Part of a small language model's weights.
Size: vocabulary 2048, 10.8M parameters.
Architecture: RMSNorm before each block, rotary positions, untied embeddings, normalized queries and keys.
Training: a variant of Muon for these matrices, 423M tokens, 7087 steps.
Each number is 500 + 25 x the weight over its row's rms, rounded and kept within 0 to 999. Layers, rows and columns count from 0. Numbers have three digits each. The size before them is the row's rms in percent of the matrix's.

# up: layer 7 MLP up, 576x224, rms 0.125, rows 356-395, columns 0-111
# down: layer 7 MLP down (transposed), 576x224, rms 0.0423, rows 356-395, columns 0-111
# gate: layer 7 MLP gate, 576x224, rms 0.12, rows 357-396, columns 0-111
up356 101:498530497537547487491516502564512529462447529492500516497501517530488496456527517491497522512502515530533524506547470493485483498468510566491504538467526510511491511497514500561508488492491506507472537522480504472529502506526504491526474515535461499471495513498539557526533518498530450514496515530500514485519483481509533516506460499500
down356 102:486478489495440510520480461488496497492499545489526522492477488482510455538513472534474497479511505528453533481508488516482489454495486479491476515534516493538514485458488542467515520482480473477478492488477516499517551474455489484512458527534480488514494507521468529475466576517513495467500467510507499457487526450519497492490485492482
gate357 091:501485546501498526467524505494510504448497487541518480489487513496507495509495489481530468490482552527494561553518510483443527485483480509492494505482509499504473534500491526457497451498517502527508494484508488529467496479503512506501492457490494528490512540493505557499522538523520537513508499544533506501523492479474514487495508520512
up357 097:477454506497519486513508514494487520539493474502472494485523502483518483457475510478486502481517490503541560509498459456502515490552461484555490502530509513533541480531511517518494527525495517482510524486511518519476498503522488505440461477519499497523457526522455540505495525455480461512507510538506480472519450450480468527504489467480
down357 098:519478501527525513502492518515508517497503495489516482489493485521505488488452555477521479477475466487532512480527473478483520448528511456556484518536487506542510502493513522488452511511481414467501506507539523508508502489505534441496498479502485495547480452472527533514471492507457498452489494489494476448470500517482527437472505494496
gate358 098:496500543516553516514524470535516508509531533493503505520481508490503540508523488460469526466499472511518491475517494513449535531490484458505479549519536511514523512525501475439491503469478511507502528534522507476478503480463537489550488443503500452470499444493543489528487479501491548494462497503508491587483470518520488493479529485461
up358 102:479499535507537516498507494454494493541500477536493460498497501469530496528527523447505538530538466499473485508523519508493520526484504500495527479493517584522493487493454502518490541531515454509482468515493502489532537479499484476482455506500482461511468552509497499490487491525503487499489496471506476548554493521504547486537537480490
down358 099:487511504495483473542522489516454515518559505467532492527502505472513468473452460524514550505529483477521512508524484502518550489505519521516516497482505489450531478487530493496522517463458444545540512505510529490518500462512585494516494460484472524506515516514502483510487441508502518535476524500506498521477514483444497510492504502515
gate359 101:485492499512487489504468517489465497504487502509517516488456506487448492509477501491525478552532522469498471501489486526486459505451485444494521476518485507511494506472518481524572512464462516521496486518507513467489503548490524501496501477488524501525495498509513536507531510489526478444495517502517540537487516544505490489512564480493
up359 099:489521509482457490491517499513542521494490540455493507539439504504482527493507510571491512547510505488538522479497463512509498502491524490502480508481484516512487499540537505551531511494444521497499473501478532490467503540503503454520531505523515518478506535504504533498512560476484485502503518504495506515492523510492465504566522504475
down359 098:511450485518514491432513514501509531512509498424450501493466460545460471511491486494505485509496502519481445531547502512481533509487491495456497522512499527487492499479512545524546493488492498458475514502514513489499510538480494493480506520534490566483492542509517471497572514449486479506477500535503536491532546485499505542415521516495
gate360 096:498517481544484496512492519502462535508493492530513526511505498516476534506509486504509498499538455528534517484471487520498501524491540504508473514477435480467475508505484536522510529491498482474463496502529486497491474496543478463510489515475471470470533505544506491465470498483495506456488478481496483492512484473541538502475524493451
up360 094:484501520480513487476453461483498533514505488502521526530518514487435474533535488505511534497472482509441493485501536461484519567489548491506446504513497453476492498497497520517505526517484515512477519493533495541493492500514502478478493560464505551482430463479540487500505489449512508512518498516468510490522475479545491533510490486505
down360 095:463493474511524487517512471527533490475467516486510527472501516500467473476497477480497486478431505504492493516564484459533510532496477508461499444513470513496538487486488478461503492540544499499570467522535487462498495496479504464511528483498497471501494473482487581535481514498472454534516519472469507466511525533472497557470468522496
gate361 101:508473528463503520507492452454529477543469488522505525528468504463459502548459469447474490523503534485492509478528516505464519506489560469534520479504501492528468516464485483483483530502512486421469475499497510500554499485525461508503440539502492532502497504503471524487529541493475477516495455480479479504467499512487504468472533507515
up361 105:523475490491500526499465511521520501513509487521461479472469468496501509525517494512465478520530517484471457510534447493461523531508490487566538496490515504465453519546486482519518500517522533474522482507521520462513506494500521496452533528489535537492498526518494496521494501503478482439462498482516476470512510463513517502455469538469
down361 103:519475466468502508511474507503483475529490470480489502516450502499501488508479517489507474476560489485469521486497484487470526480512520520512484468472471482516461495533491466467469494520486518461535502511516544557512466483510507494517493493470515493508451526502465483489459528547477505538507522497498479477503482493507465516520529553502
gate362 106:528508519507494518480513517513422566511484509577467528488548515506486510500514521510492501524467479445445520509499498483504531508550484498501502500505464477466466459455496509516457454518464521490496488517476476467459498477493461479455500512491489505453530501498510504536496479495516497506514512501494470558496497509512502521496522515470
up362 102:479498496533507521477503513509463486494465473532489464469485532489507536448503479517510569506471492488512496481504483495522492524434534477457523501498478528537515508555453482478496518472495513507502509509490469495486503495537488508504544515469499505481498510522504490447479536481523477469485487499438495490502490496474508506482495496523
down362 101:475526496533507523441513470538503490548466506483456509487514455494487491510508504475465482498525496492454526481478489437500501529533453543503543479525524513491506516491505493517526507527508463465522513484536516537486481504481515444491504495489510471503504499457498537521496488493500490547529490507499514484532505514488496444501494444493
gate363 116:459529482525523499562471478532497512470534490481483539471504473489502541503456498454539479491530498486484529496491477498514490511524536471496463503447488491475497518488469445503557478481456509483520498481489501548450510517514498495524477505479493466525497500505497507535503487472459477533465491498494518502503475534521499506544516478479
up363 111:501463565474503485496511456526486462523528501483523502512495531488527513477434475463530528502538493479510508518518551476528503514497515496508515466468501544476516477518533501526492484514501527489498496497511479501456523517458505482535476500506429486498465544469506463503512493491523487501478475548461575481509472527540501496504478474517
down363 113:498491506470508468489544504531481486490490483475444565517477480512469512534469525527499445493490492495529495482470538480501446505518542483459502478461541518493468520498511492497538506508496540498514558497525504551483489490486479501519441487519475457503444501492523506511530508484529461525498534493485525481523491555526490549470492479512
gate364 104:491501530475532501540467468518544551517529489487495534434467471499495545464485508494541494492480484462498482500512511436458521463496468495496498488462496497487526494490496544565497499470514488488484515479515471485477468517474510515484507537521553484477502500499520536504491490494514539505512520531536473487522504496482502497537493508497
up364 101:489527541505457485508506520511522526504570470569508526483442513501502485458532498519524516466532506506505463496532518515498452470456512479506452510533486506524479509519475478499486538497504494498497498519469481539475518491497513515502476500494480540511502495502522455510510516523508543503477471448484535500488551465530568464438474507500
down364 097:483517520521566541523507487486502493500502498504499513520470469520485478516512501530496492501491508502516474521480439518467487501504480504531504507485508514447487486506490469519547509478461522476511545481481451510490501491456502522535486501481508485529465514514494506513551532538456557520471522533523535517493477484480471548487498526488
gate365 094:474507534479556503559491448468508513474537480505490481510476534528517511496473550520485495526482473542496492511493488518507496490488494487516496495501476509498455442486527485475505497495495484465491492582555525459464514447535519478513477481484483505515508538504467516525494529487508495515504493487477484551503481484497517475505543474490
up365 100:511498518495484531527493558517541480430542508488485458503510494517470510535510548485500526505476540450499483524493464499495506478517466506501497531483558525554501464475522529522477515500552484511546481510578485519524506482532449514490485546507480476493534492478469516488534478454487511516484482500527496479517506519468492508531522512500
down365 099:493481473470503481484512499452477480454518511511527510510481516492473510498485500489471494495483522494487501470514510492498486508492538475425483484537496462461528530506495505485505493478497519555528479479486510465525488550491497494506490472521531503511496462497490532501509454515502496496525534488489512499500487473532469514528463505514
gate366 100:530476505474467484493504517500503466527510457536488499519521532501482485502511473485453544515509467463511550499520500494532506456513479467492516492501473487476503484461480469452523464522524514529477464532550533523511511491494509513504499483555501486536495523512541496475501484501516498494503446521481522526496512530527527519494494512486
up366 098:475511505540510495542488461482475490488497466491501514453449485476440512432504522485466448510492489551536533494481509490505511504476514517493512480467499515489479530455513495495477460486531495524443479432487498535493520514504485521480491504512473475476493468455505502515497501476527532483464512519548499520499533493487485539465502541517
down366 101:556493526468458483452503516517479514491497511493483542486487525534502520475486491518490453525506465500522496520484481491510481468538480449471493485541533479492515495494513527485556452537502487492532515541494519528499494540476473533503483481513503481496511507519468532469485626498509528481521482488438510452542487504468501470531508489511
gate367 102:515516502513510484536469523512538502538464461521493522519510509418494518515514453519468509502515484449507466547514533503457512469510480539531461447470499492502465469537499492513495473512500523494473527501486524544537508505468498522515522556542488508490531502511485425532458478531508509522504474506507480474528538471503472497506518519529
up367 100:513492495499526513500444515519506501478538515503502504512493493513486508483546519498470502516468507465510480547457515472476475494511522532529503490524485524510498476495553518505529508530518514537451474509517477538506519491487498496506456488489536500515489539489498534514506552496533504506533524517536503488483442496501491543560473468496
down367 101:486542502525522460466523498490471520481510511523438495496440485502475503485483486495539492466486508518543504514524510554563454546511482517476523514433476506472489472523515504492526460507488472500506528476520435523467509534447491523506512519511509482496464509481511490531501462538511489488518515507523529485514536510489502473449511507498
gate368 099:509562548499516489531500533499489467505517492485504505533504531481505492505524529522451493515504486547468508534511515489494473494482462518516517455489490507468491492491525502506478533494468476447502490518519489566524507499507444548522525490499498506495481492485447506578456508512482491508517487516522520501506498475479480482503504501496
up368 106:532478498492503540480546444504547496494498490512524495535533528503468511501523460471482495509476467527506478510509529484505516490529481490455526525518493449550488521492473480517504452529482467501541512492513491496490534558539528499495495495483541471466499500499477509497498493484524545484483475467509474540525517478528507529474531491486
down368 104:469499487486537473518493509479474557493531531520482466510532499491504477474541504452528510523458473504518469506497464495511503537507486517528512494499500520492515524474452518517516486516526510549514534478498451539487499509534482496550465511510483456474502495507522511520495500525508515528467497507493495513548540495573494484473460478468
gate369 094:499518495529497492520494495524478486523528450546528504506537492483489495516528480500488511525516476470564499451507510515499487491467478500486523482527468504487526536479473480488483535475479478457484561529521481482541461496516473510542477518474528496516503499576543526515497522447506469533446518490530536506533536518479481517480534507476
up369 096:518503524493537519480519515545510526525513517462510504468509502504487523528539522477463508515519488498491495469526559471515467490542496526521476530516466501512486544478527444503514523475538516458520499492508508489528514479487509540510527550520509460493467477468474500515461504460497503480504490526515510464497500510484526515506473492505
down369 095:535564527516512506491482499495502513500540512501503512514490505496470509527518517509545510465516491507477453466508528502472487528502491516523524502475521500449451523564533493465477496526517526490493511495471504476474472499526517479494490529498518488521470472508509481500507455503492446536513516475475519514473498558507515441500527448466
gate370 102:476502485493470479506535502519473477528540508484507476480541535510528517490505521521518524495526504505513487553500503486460512476492528516550518487449472518482526527533543462510483481465515512491511521514526461518528484518505494505538486484488489483535462545480421507457553531486517476533472513499512471481483477489536525466494525510493
up370 098:490511509522488535484520493520457509541514518495488490451516520507542532477513524462520519517544520527516521483475475465465550504535540497501471517518558506494488493521505494528513480486536473449503500521488500510541519493495457450502513523440506525495493475537488508474509505514533543507562525496497484495534509505481519456476519525520
down370 100:446529511474533490517509492521517457515486523493503495518449529522512504506464504519520536490538495513496557468458476510521517509539529517516471516557528502552471543496514488531462458507488496472542534530537478511477509523506503455526499492486476466458482514548487480485511489528488524554489523491513530509503452479475495521475481513508
gate371 101:502506501515505500525506513513512498473508473489522463501468491489529450498459512425439503489491532499500519440519478505448542490508481493489458482508510539464461516534490518466472499540492538524535507481480518522477458473543502501489539475544506442497450551485491497513463542473519507461501493510547498488525498497466472464517496506496
up371 102:489516495550495512512461529502529462506442500540492526552497505495498562537483458475504512495484483523513532502480483505553481510511480490517483459472499525517546456508496508538539490486510494497474525501529506496518494489528533511536497504528537547464497496554473518516520567521498504524473486507504494506505478513503492516485474495514
down371 099:537490505516501479497494489521506482510489522482515528487467503473518481518511489500501484532453534438552514484569491510470479503529505504512515450477549481506496504534501496508525499489523484497507495447538476518482509513472502517530515542503524476484541520490506436480504491463520479494488519523486487498484447503537521440526542476471
gate372 102:482502512533485515514495485502489489495483445460505545471497504505481509490442496541515485545490466573479475483501475508497460492477490452471524510516465495552476506477502530491482468451477476533469477519550486534506493484534515495492487512487464492497493491537460543506496514512527474571495471535535473510511495476451531530467468469505
up372 101:485508513478515489480489516509510506472488500544501510477464497467482480488488519503483516468516475478469566478503545515468504500506488558495506568471528484481521535476507526510491526497518508511499533467477495520511499517521481510511491509505554543503524515474472521491525464516476538529520487510495520472482515523533453525498511492515
down372 103:486521534507475464476475485517524529485475505511471528506471501457488509499486512534506495510484488545499506519479498493519536482468452483492531484516492469500494497428503498479550478482438453502460501498517457492483523498484522524482476461489472476532481460499479524467454519492516513489513503463493511517466513503527481543476507501528
gate373 103:496512495524501510506481511519508485499489489493517529497477464499531429505484503480552498513523478518470483497515485535493479519509541495496515464500458540505502519501476483474491487511474515475521497466464478490488460497503502519549528510498506470501515506531496499516497545506545531506515501535456549494545498532512468524492476474500
up373 100:472521514478503506546522537544489514524487522490526470525490484515502498479507519502480469484525479460531447484500496482455479446484497515510512501458510497483499496533420554471496479485491453508532501502559501503545477517473509515473558483484451515547472503497531498488461478531496478481501519463516551473492486505502514491498511456487
down373 101:457495491493437450537503468490488473472468445493455498493500493545521476454494491508534425515483558476518492479531530459496490461547503465524466463448513498491500521484511498464490482521498531485505524511502529535525513449532528482522445510467490520471484535467518484518521524512484473480503503515466520452536478512480518492515519466509
gate374 098:413504504512486514467555534508548503517523485515504495488524476511482490500489496470459478573517519528495490432531478467472504473493472523507499510503528517474482487472517518478507461488492506481523479505453512456550517498517511480500540468544449523501514530472504528486512510523469497467507487496502494502478493517514503509475527502476
up374 096:502513518464512497515508521522531488468507497486524502503517455455512481496495506489487460448535480492513488529532514490460529492464480513529506464475502526537496505485510498529499517515500513499517509563484545477467461491488547477504492510488488495472522516523501483551502429531483477533513502475484499550520454485481514495478525503422
down374 099:476490510467462514472506456513564472473496504456532455452459546509496531526516452500508482472499517491503464480522508481490477457492497500464526500579459513503511495511452530507535472477514481488522528478489490504530466549492504516538484515538482454489517495480498529465514541466484484461446503501545503514485488489526500503517481534503
gate375 101:472485478529500516504510528464529533504512492504500533511521502495494497481480526470550511508459512501451502490461517473509534461506502539480476532503456509509512469504480480516508463485457524490470551465464515508522487521541508482526494542482480517499539455522475497508508469466518503516511507499499486464513500517481518501524482528484
up375 102:493546511512495502481515524521529501535511536466529464487531535494463457511510534543455555497500477468535533467532489525521497521523492518528531504485484523508502486508526462536510522498464475481475498499528542449509478519528482465473503495454499538512467516514531483466497561480530465490479512533536479458522522477497456488455540485500
down375 105:534498514455474516535530559537477496511496521476550503504470505448538527561497495488506517500455480508510491534522503488507511457477528472500467518479499507494479503504478495471488498463511480487515494483511512500497482511469534469517504534495480508511537503517510448512526509492492512510473518501498449525481534504503466531500478522466
gate376 100:463520528505540528508499501507537529509442504488517554485494519490512524516471512458485518525509473521507489499527494463460468479454510491469522477480502504531512513492523479483515454458530499507490497510526514531516490535496474531505498507523463491525442529567471510509535513476453478518482520472491492505536446492515499500474489482475
up376 103:529434464507532537546520498519501484519506510532458453551476544557554516480471473494500492473488519554481520497506525492500506520483504483503505477524470477509524474522489470503544486543494490527497516487499506482535496525562482496512488492486551501490515515523540494524482477484525473460474503508475477521499500511483510552517521515471
down376 102:508523483492501499475493468489481479505509502575502491531511497528480474541484502516526478504458477476459491471459513559522498469539456528488496504486497505491499527471497478485493545489491521514461492471502491529505484495494521539500497492489498485477484544499481517490469486521519503477471458496532510472453487497526457497553540540501
gate377 098:473525458459474532488517509496482470507479519488484552472454542507476504503479517504523499549529524493440483488513517488504503520508535533480511463520477515487490465539528510521530529454497517493538509490483473515537468473478463499515502483456513463485449467515441497500456528483517540478511495521529518494529484479520498471502543474515
up377 100:537518492499531507494515502509473509492478548484496485531504482506538510482542509499534514504504515519524514493492540544479483480471473499563477511498505509476456509478498490509497479483475516498544478516529513505516548527479507477509532454475535489525503458486489536520488515511491527555474496483504461532570510458482505520486490504516
down377 103:453450500477498505507537506497484475428493533517509488480494523530513487494528499494480505492514486500480518520526478489521530457510490477463505537490534489481513481490514505489532474518490454516449433506504501480456506513486509487530496467513529557473528538524502511487505458496509475522476525480477496506465477519504438528494505500504
gate378 098:493495464529493504502516490493474495525528516439514488525547471483469503497516517510482470507481511488489465472497482460474524518526542519490508486505493463464517547511467501473523541470506452484451474505516491464554521505485498511466457496515525533503509500489543489478514519487506531494503480507515516495512487502493489499528506484497
up378 097:518514481517478510506519488490534505497496552518494500540458488471467527516491494515475495534531507481424475516512495483434504467503532479485467479465476497479477491512485486535487513526465527493510481505501464492491500497518535513469512542517483524489480531467486502477473504475519479522486524474471454521482516578517509487510448507457
down378 100:499519512539523488497515503564496510509491492485485505534549511455523481495500539498491506508485491462508508494505512451499499522501465504508538523549517536526531524473496496491513487546511459468510483487484510534489540479466497483517529499489543513510469483527534472463445491522531510458478498484484497542498530493509535496473467535503
gate379 095:483514535509461500528489515498479501474512496499513508481510492487536522489498505522535556525490495461498495488545525528472499503545535506489525520506504458508520501487450498497526468510554488474508527478501473530527494468476474505478482519507496512545472517530523499533476516538475514512514456476508481512511489503490492549525505513503
up379 095:515504507517496437462479478499513484518492494511485441522486472505542494492507495476522480513507481494487450484479456517519499512474514508490504559532489492517521533488523458475539531515491488506478497509486493485501475506559493537535434491512477460469482476559505472466537474490518503506517493523495576489538497513508472488460493479492
down379 099:517504484479485520523488481520511484505507467512456504469445469499544445451508520485525477496469516529487486536478470497519499516481501542512478496537488476525473505533480488502495497467489462529533496528512495488481470541456505496516544478526518485465523461520491536499493530511564503493466518496494502516478503522506487518504492495482
gate380 090:518501505484477489490463514514502479433502473492476464535473464482461495475513509481519499482532514515488542463508485481472545509498530495474532485460489512506510518497497437554508528508531480482521501480526570573467555494502501489513490542507504490499519494522495503492494587503511514514476509504524504460503464493517510496496505527490
up380 101:532496497510523487487508537538520506472505490503485474474482477482513503487527537508503517454491541507500490522555513521535521468499508525490522472443443494476504478488453420515520495506501510493493529491460542511491484503515499502550505531458506479494511480516475495547507516515498496563521508494449493461533479523485495490470470490498
down380 097:513468507464473492488499544473519486470485464476486483505489495521518499483491515533512493506477474472492473508481470533529491509478540529503499502515533498512505495486478487466482481486523495481491524507515483546434469522480543486552511497483489476483498517505481510468511569484498498504513534497537537476478540484463471496483492496518
gate381 096:504511503533493478539531488533504461448489501524514504471491541505486479501499491503502492536482515518518432507471537507496521480499497521521539442465499521516518492513493500510515501460477509503524516556494502502510541480552459523496512502489442451503483479493467514516520499484505492497466458473521451519497502451472490499424482454492
up381 094:489514486485522470483513510530534483524501482518523502544479522473507506483482488508514497493519505517514439509528525529516476532508503495514476506491473493497490491504511521499483528518481477513496539548493475508486557446505536521493509541532565504502503477542483515527481505500513515524496496463448506486510523525544533472531507503507
down381 100:470538518521520464509511449519505479438489498500505487470474520512478525513461513481516480528518506504502492472476505448519533505488502517484519505503497514473486501430500536486527506485489549450500469549518459464506510532517520526438511522509511543496506487483544533499517511477500480480499485501530494519501516495433494473515469471526
gate382 097:500507474489477489530523484508497505490516524496486510478519476507448481471515480458517531490500485528499517503484517523476501511537489474487504498502494509484486480454494471506522530463528480479455500486513471528514508485477515488491489475456461536483514497480512495515474524475507544492466484516478534478484518489476481559581562553442
up382 098:510493508539495456521521529547449481499506544537537483536465487483522464520519485534536509500479495482526524536476508504510494501488467532478460527438505484500521494492486516512562454514507496445477501500510529537478510510485499513463495514493518496472524542503518466488531476505516496476482517540500483529476542480485472499493491513486
down382 099:495465499469501505463464451494477497479525487435477491519491547552524488498523531485521456521478483427543527455481533534477499471494514538477479529527505526519488528526465490475523484508505509488571507491452533548519484480492551503492490525527538508510446487496510535520482482502493507525474502493489466470482471515540513477526473515527
gate383 098:526518501497470495504468444474500444507518508509513495515520478525489484488458551536501518501476502496544504510532495459472511498489493548484475493477504479489491530496477525477457469492557487518455531484504519496546534437473458483519512499482488490455553539532531468523476511447535484516562514514511519487513480513530475492512466539523
up383 098:490468485517417466513516495500500467506467532451490513502544450480506509530487502504531454519486508509479535498514518467481506476513484543506493477478489545489556579473502516479519488515478451496465485528503516543520490481487490488485501510481459511534522529540493489528470480499505460525523475523482486481499484532532506507492520516507
down383 101:521495455474533493487503480508485523517511486522540475514496510482505485485531520545546481501513507522534509457527528469500528502454496457484478498508547501477471488482487467536532527488518516527508417497487479469485505453533498455519462521503478538496504513491501479558487429533527497501481505479498493493508504540484502509484510473514
gate384 106:490506524497496513506497527485504523533485487472490534482504533496469571514445504512488503502512530497466527495511532533450482486492535510489533530508527492508546492471436507510477534482492478510482478500513451520454495518520483500492519516442535458471510484512510541527543531479506507547525459530500493478510475504450502543512502508510
up384 102:520537505528473565490480516512526512478521510483500467475564496541457506526492524510476481490558493479520519497528499483518549481474481448511476459522468502535477455513522537496538501552523503547515510473531497552500478456477480513538493533490500498476497482488540478504484536509511503503430482482527474545469532486504479497480538524489
down384 107:505472489507498525502520468495483533511524511474513495481484499523505510522502526520451466508488485509491531514478470530501505513519554500492493486453520515495510496523506494499470466505477512488546528471523519523524482543491463522503485487497456523522513541495514443478506553502500496515543502497521511482505492494504478507516464474483
gate385 098:511508480510459471476495515494508491528505470468524507505434502496525482491448472442530473487511549530510556523488516473463475457519518504505494538545492512490481485483456478516526513440471513472513469543468492492508499496502523499488514508516526499494535479503491498495516497513506452498525529470510496494469498518499509492460509506474
up385 098:500514509480502546514539512519489530445497523516504543470479516494454546504453501537502482480494498480455503499506531482528546481484510512455546501491488512506528493527482485516522471543522506452480512473499548510482509516469503483512475561468532514526498493474486497495497505519460514489511480493473510540428487460533494505505484495518
down385 101:546519522516485507506502460484515437455504515561474481490512483478452488515482475484535511472499522491461532520475486505470520455519503487529516536503532509507482495499515458500492483521487511495515515456449519487500482517522498514472485539540492516428485467543510466485529539501510502462434495521543521507474476521510490502511504491473
gate386 099:493501446507545472498497479493493522513479493490504484443530482512501481479507451512493480501474556552487533482483506515505484476475448485466521543462492490496554509506511477476498451489475523475480459486464436481478482509496503550489497495525504491502516544532481475501483508495463491489526515485514522491511499516482444476486528524502
up386 101:519504477478468516497493526430482489502499475532432467490493477536525478522486537490458474516476512498502501513497543502460506499508494505459483513511486469455529466480491523506473516452509510511514511481480465499516504464492473460515462521514536510504544546493508502510499508503469506473507507442500505499578508478496496517504509503489
down386 100:531496510534499519456511484512502500463489463569531514459513459531509522539508514495478522523501497473470481530511495500496472514486506509573484506489509487460437504464553489554479472511509452479530487495501500475486489496537478514524511544495472463495501510490498503499516473531510507495454495553521499519502518559503547528509520503483
gate387 104:580495469490519521512480477485496516491516460515499529486463504525504513501480505501550481489516496437456528502568554501509527483472527525483477485521518557539460491519469516523494530490496530466532543525510490493509493493489467535489508479513525486529508499543485482501526503490481475509484475500452511502470528455460494452558525520506
up387 104:506508531528505508511484507477520473467522545491490511507484515519508537521496501490464479473552494487524469513525507498528518513453524524493564502489493446525491515462534506483503469512457475465515522520473445505480451483533483461526563491478492511492503499529486507496462532476456476522526546547459459515507498478455492492549513549490
down387 099:523476524458485519518470515553493443495515489500462501481507510546525494478499483501473477507529484508495530531518532517476505538499518503479546454506486489527487478512489554473491504555461506472443539495477464513548512494507480517497516472483531503497493514484482527444523429486459465522522499533494501480449478490466509510535539528501
gate388 093:505452494508473504498510478527503542514539528565497488540468480520519548509514554519480483514505517539506510466539490506467498474490493523479485497497500481454497444473484535502531503483492516440491484561476536498488529485500502528467513490464482507531473480503462470481517510471506497536479478505507500530505504519569509479470516461548
up388 093:517549473463579505510535496504492497486479483513517495485478498532462529496504474498491525505501452486521486510472537514532503554515493471508523480539499499493468510526457512533490523509524507548444532522506498475495497492507474502513478512531497492470463534518508510569483480484472518444473519510490463505499509465495503481507521511516
down388 096:516459531465527486524497496503462485479509516504527511502474494430487506483496496478548509533488519504470511508505505520486513502502497501485478546494461542526492512451500513555501494511501514486467495479520524504490535525500499506486486503515551527500471522546498491520474454473483457528454497523533504504449498525517513529504469509508
gate389 099:524499519522476496490538474515539521507539542470521498502511473503442510487489512497498549470508544501495569483490510528491521507471513545505529479527504512534488506477487491486497501492500513545502545559483500518511489478545497456533504497435471508475533431522448426520504527503498504520470501471486503502505484516493519506504511535535
up389 105:431478528494472494517518497535465499475492499470420487507440516514489485501529489547521543514498504516509507496499481482473547484521473520524461511507490503494475475487538537497514519534485512483529478515518507511509517508493512507507518494522502447525453506514508534480545471503478525515480473465538481454531505522468532515513488521538
down389 100:509535489491503521535491470532549536532464543512482521485465489478487523525501553496503536518472510480513540487504519465490513481465496528530495491494454524469513566523494518510495519482442523509488486516510501486506511542506502499517509466536535452527505487509528507479445527500503472525486508515514477480474512464488490507471524480475
gate390 103:451501537500469530500485502479497485491514522516469513552462470508512492548524517485487462506506487502496500486476517482523493446505531471553482520470493518481457526499507431495465518499496490455494558499505448491539493488474503546545519515464492493499451541481485512479467497493454517497459541460507471456477530520509506486522481490476
up390 099:511510505491534526479493466505499451498481501510505496503505507519531498514453484503504479527495534476467491524495485497492502507522529491492480532487504498528481505490524514544533487472516521516522513471508490494485491502498477502509521555443515519491563448490513475500510520530544494477457521497471487494439500516518490537516489487513
down390 101:462457531477501480536511498483576502502520519503533511502486485491492478534516443482494509470503494495482524528505544483458494503492474496503465465495470485486519514461519496500546526469495484521521488516485487501492515512527508463531471502517526524475473538512482492471532527503496507503505507477542481462478512485506481501456507499495
gate391 097:516460529532479520495489508413520514467493504534484496472498443451522483482535476476514492486523484506459464511514472471520507491527504523521487548521499506444548499527468522490530519499545499504512491518502472509486526551487482495521514486493533508517555525509477508517532479484506512461500504544499520541494499529483493500506541530471
up391 096:479500476462534497495475488506462473431491457535477486484548505480526499496474456498498515473441471552512486532513527460528530497507469530536517489530510531476498489497538517502472455495462489492471457491505494526519505466505513480480499480514478496527453491499501496531519501515427481487492511483494516485492486488525493519481513462513
down391 101:473487556524479482512531520461485480507475517523532496473518493459496482450521484477510523511528543476517496487521460524510496479523548505465502525489521490478526506529469504489501469488517523512464506544545512565531488528480492503493493478446489504522534487507494495491491585517540496532493476485502498507496489502487509493510521464514
gate392 101:544522471499528480467492453475513456504517487498490534464512544487507548488486484454485521495473517517501517530483526505492515509517495478489481536503484501489519468477504479464451524501532529529488510519496497506494473487442504528513496491507425476478466475505527493523519505536512489457535549474500529506542537509504454497477506532476
up392 094:517482465502512506510491523510472482560488505519528496501473470497498508489544543507516505526505479538435473525485521501498552533499549484524443573455454453506528532469489524541510521505502456500516511491493529536517478501508495510529514458512488513496513509531494516485493533477496502499480493507518498487475527501456457511533428502479
down392 098:478522465502475497463497473526549498486520488471489493496528483468533508494517481477452540476460538541521515481478483485452484470488469498509515506546513506496478450499505486515514486514487483484495505478543525456501503498518484548497495466489535522484490506523470473521509483489494515450486468488516472505503518511540456497497541485508
gate393 097:502470530489503504473500490519459520478482437496492554533515533498515481510493505498488483495542499482494490490503483479535484475500514537491458495527474456502466465518491495515545553523436517440487486561484492534493483495501507485472515491515474491502486488522512535527449468496500504503556492519480504536523497475526520475494500464530
up393 087:529479487451492493518480522543500491498528476467486461498436494461518488501503511496490481518493503497528490513431489543512458479480489483516492467498518555573494462511478515517457483533457497507485511547479493475508468513508488505497508480494530444485493463553462502513519545495476498518530506497494483500475503510492493494562533526480
down393 094:508526514506523486465530533516497489532526531548502503496461481494477471531481483541504507521486466550492491516493493531496498488538488495465485491506515483422485495490510516478502519496538483499516504456460471508496480448475548535497502503506491478497501524463472462504499541526488485521494480533485531497522510475506521486452497461492
gate394 099:493483528503509504486483474525470551520476551503492560540520505479489504520513527522497526526488477484485502504550524502488552534505516470498512497520528479486459493518467556508494491495504529476482507486489492557440476537502524511500504485500473502503530534490475509458515474507520475511525526516500529474510439498509523477479541451511
up394 095:464522451491525528556486493501463487482502456496499523475554533427504497517514515464505487518504480484472461483504520507479529527507537525517534522524512500451495509472550534530515495533512489475457455515539496502497492466477490475486502498550503490481486530487499464524481515505518504450503531515528494506494500482492523531466502477523
down394 099:513536463547512511519483475550520543505494498468493520501510508510490513502520531531500483530484474508480459464530540484490503501541507501490455443486507519508522465470519534505508497442520495484467485522443516489470495555501499518525513555494514471478542530472552528500479485469536505515533509520468523528526528501457487496538466488518
gate395 102:489500539496485485465496460488525496521498533510508528476469540505528496562466482491480485518450496509534497477475470508497498501523464547563489501491501476459518499493515492525430485515488502444478500490489457530494487516508530483487508523507483489496489505483466480512484513532532508518476523496481530512509448493527553529536474509494
up395 101:490492512536497492471485501463503428513508491510505515506501483515470542517571491471503479517486503506546516440514485481463513514509496510512502473470495495466487502474557490558467527490520507474486505477500511497495500422482515507540509535509478505539490531508477479488538488490570518515478498499506482520491474487507512547503479443492
down395 108:512460492477514503491537489519499492496540472491474519535513503473508485493477510511462482494501490503480453501545470483487504517507510502489499467534455523537495487464457507543460498534548457499517533475531481545504497535481547482492468501507482537483501522483478494577528644504503502502536507505496510473508491555500510545492511523532
gate396 097:498503459491503430503501524495471476531457496503466500520529494483524416510531480464502516519559521506486487462487522487494535490503495494521524474503473499492505465501464511509497513526492487519524504505516515475517492510477534524487524492527496479505513478516487509508491512434491480492519525509498541444495506516430481469527516486515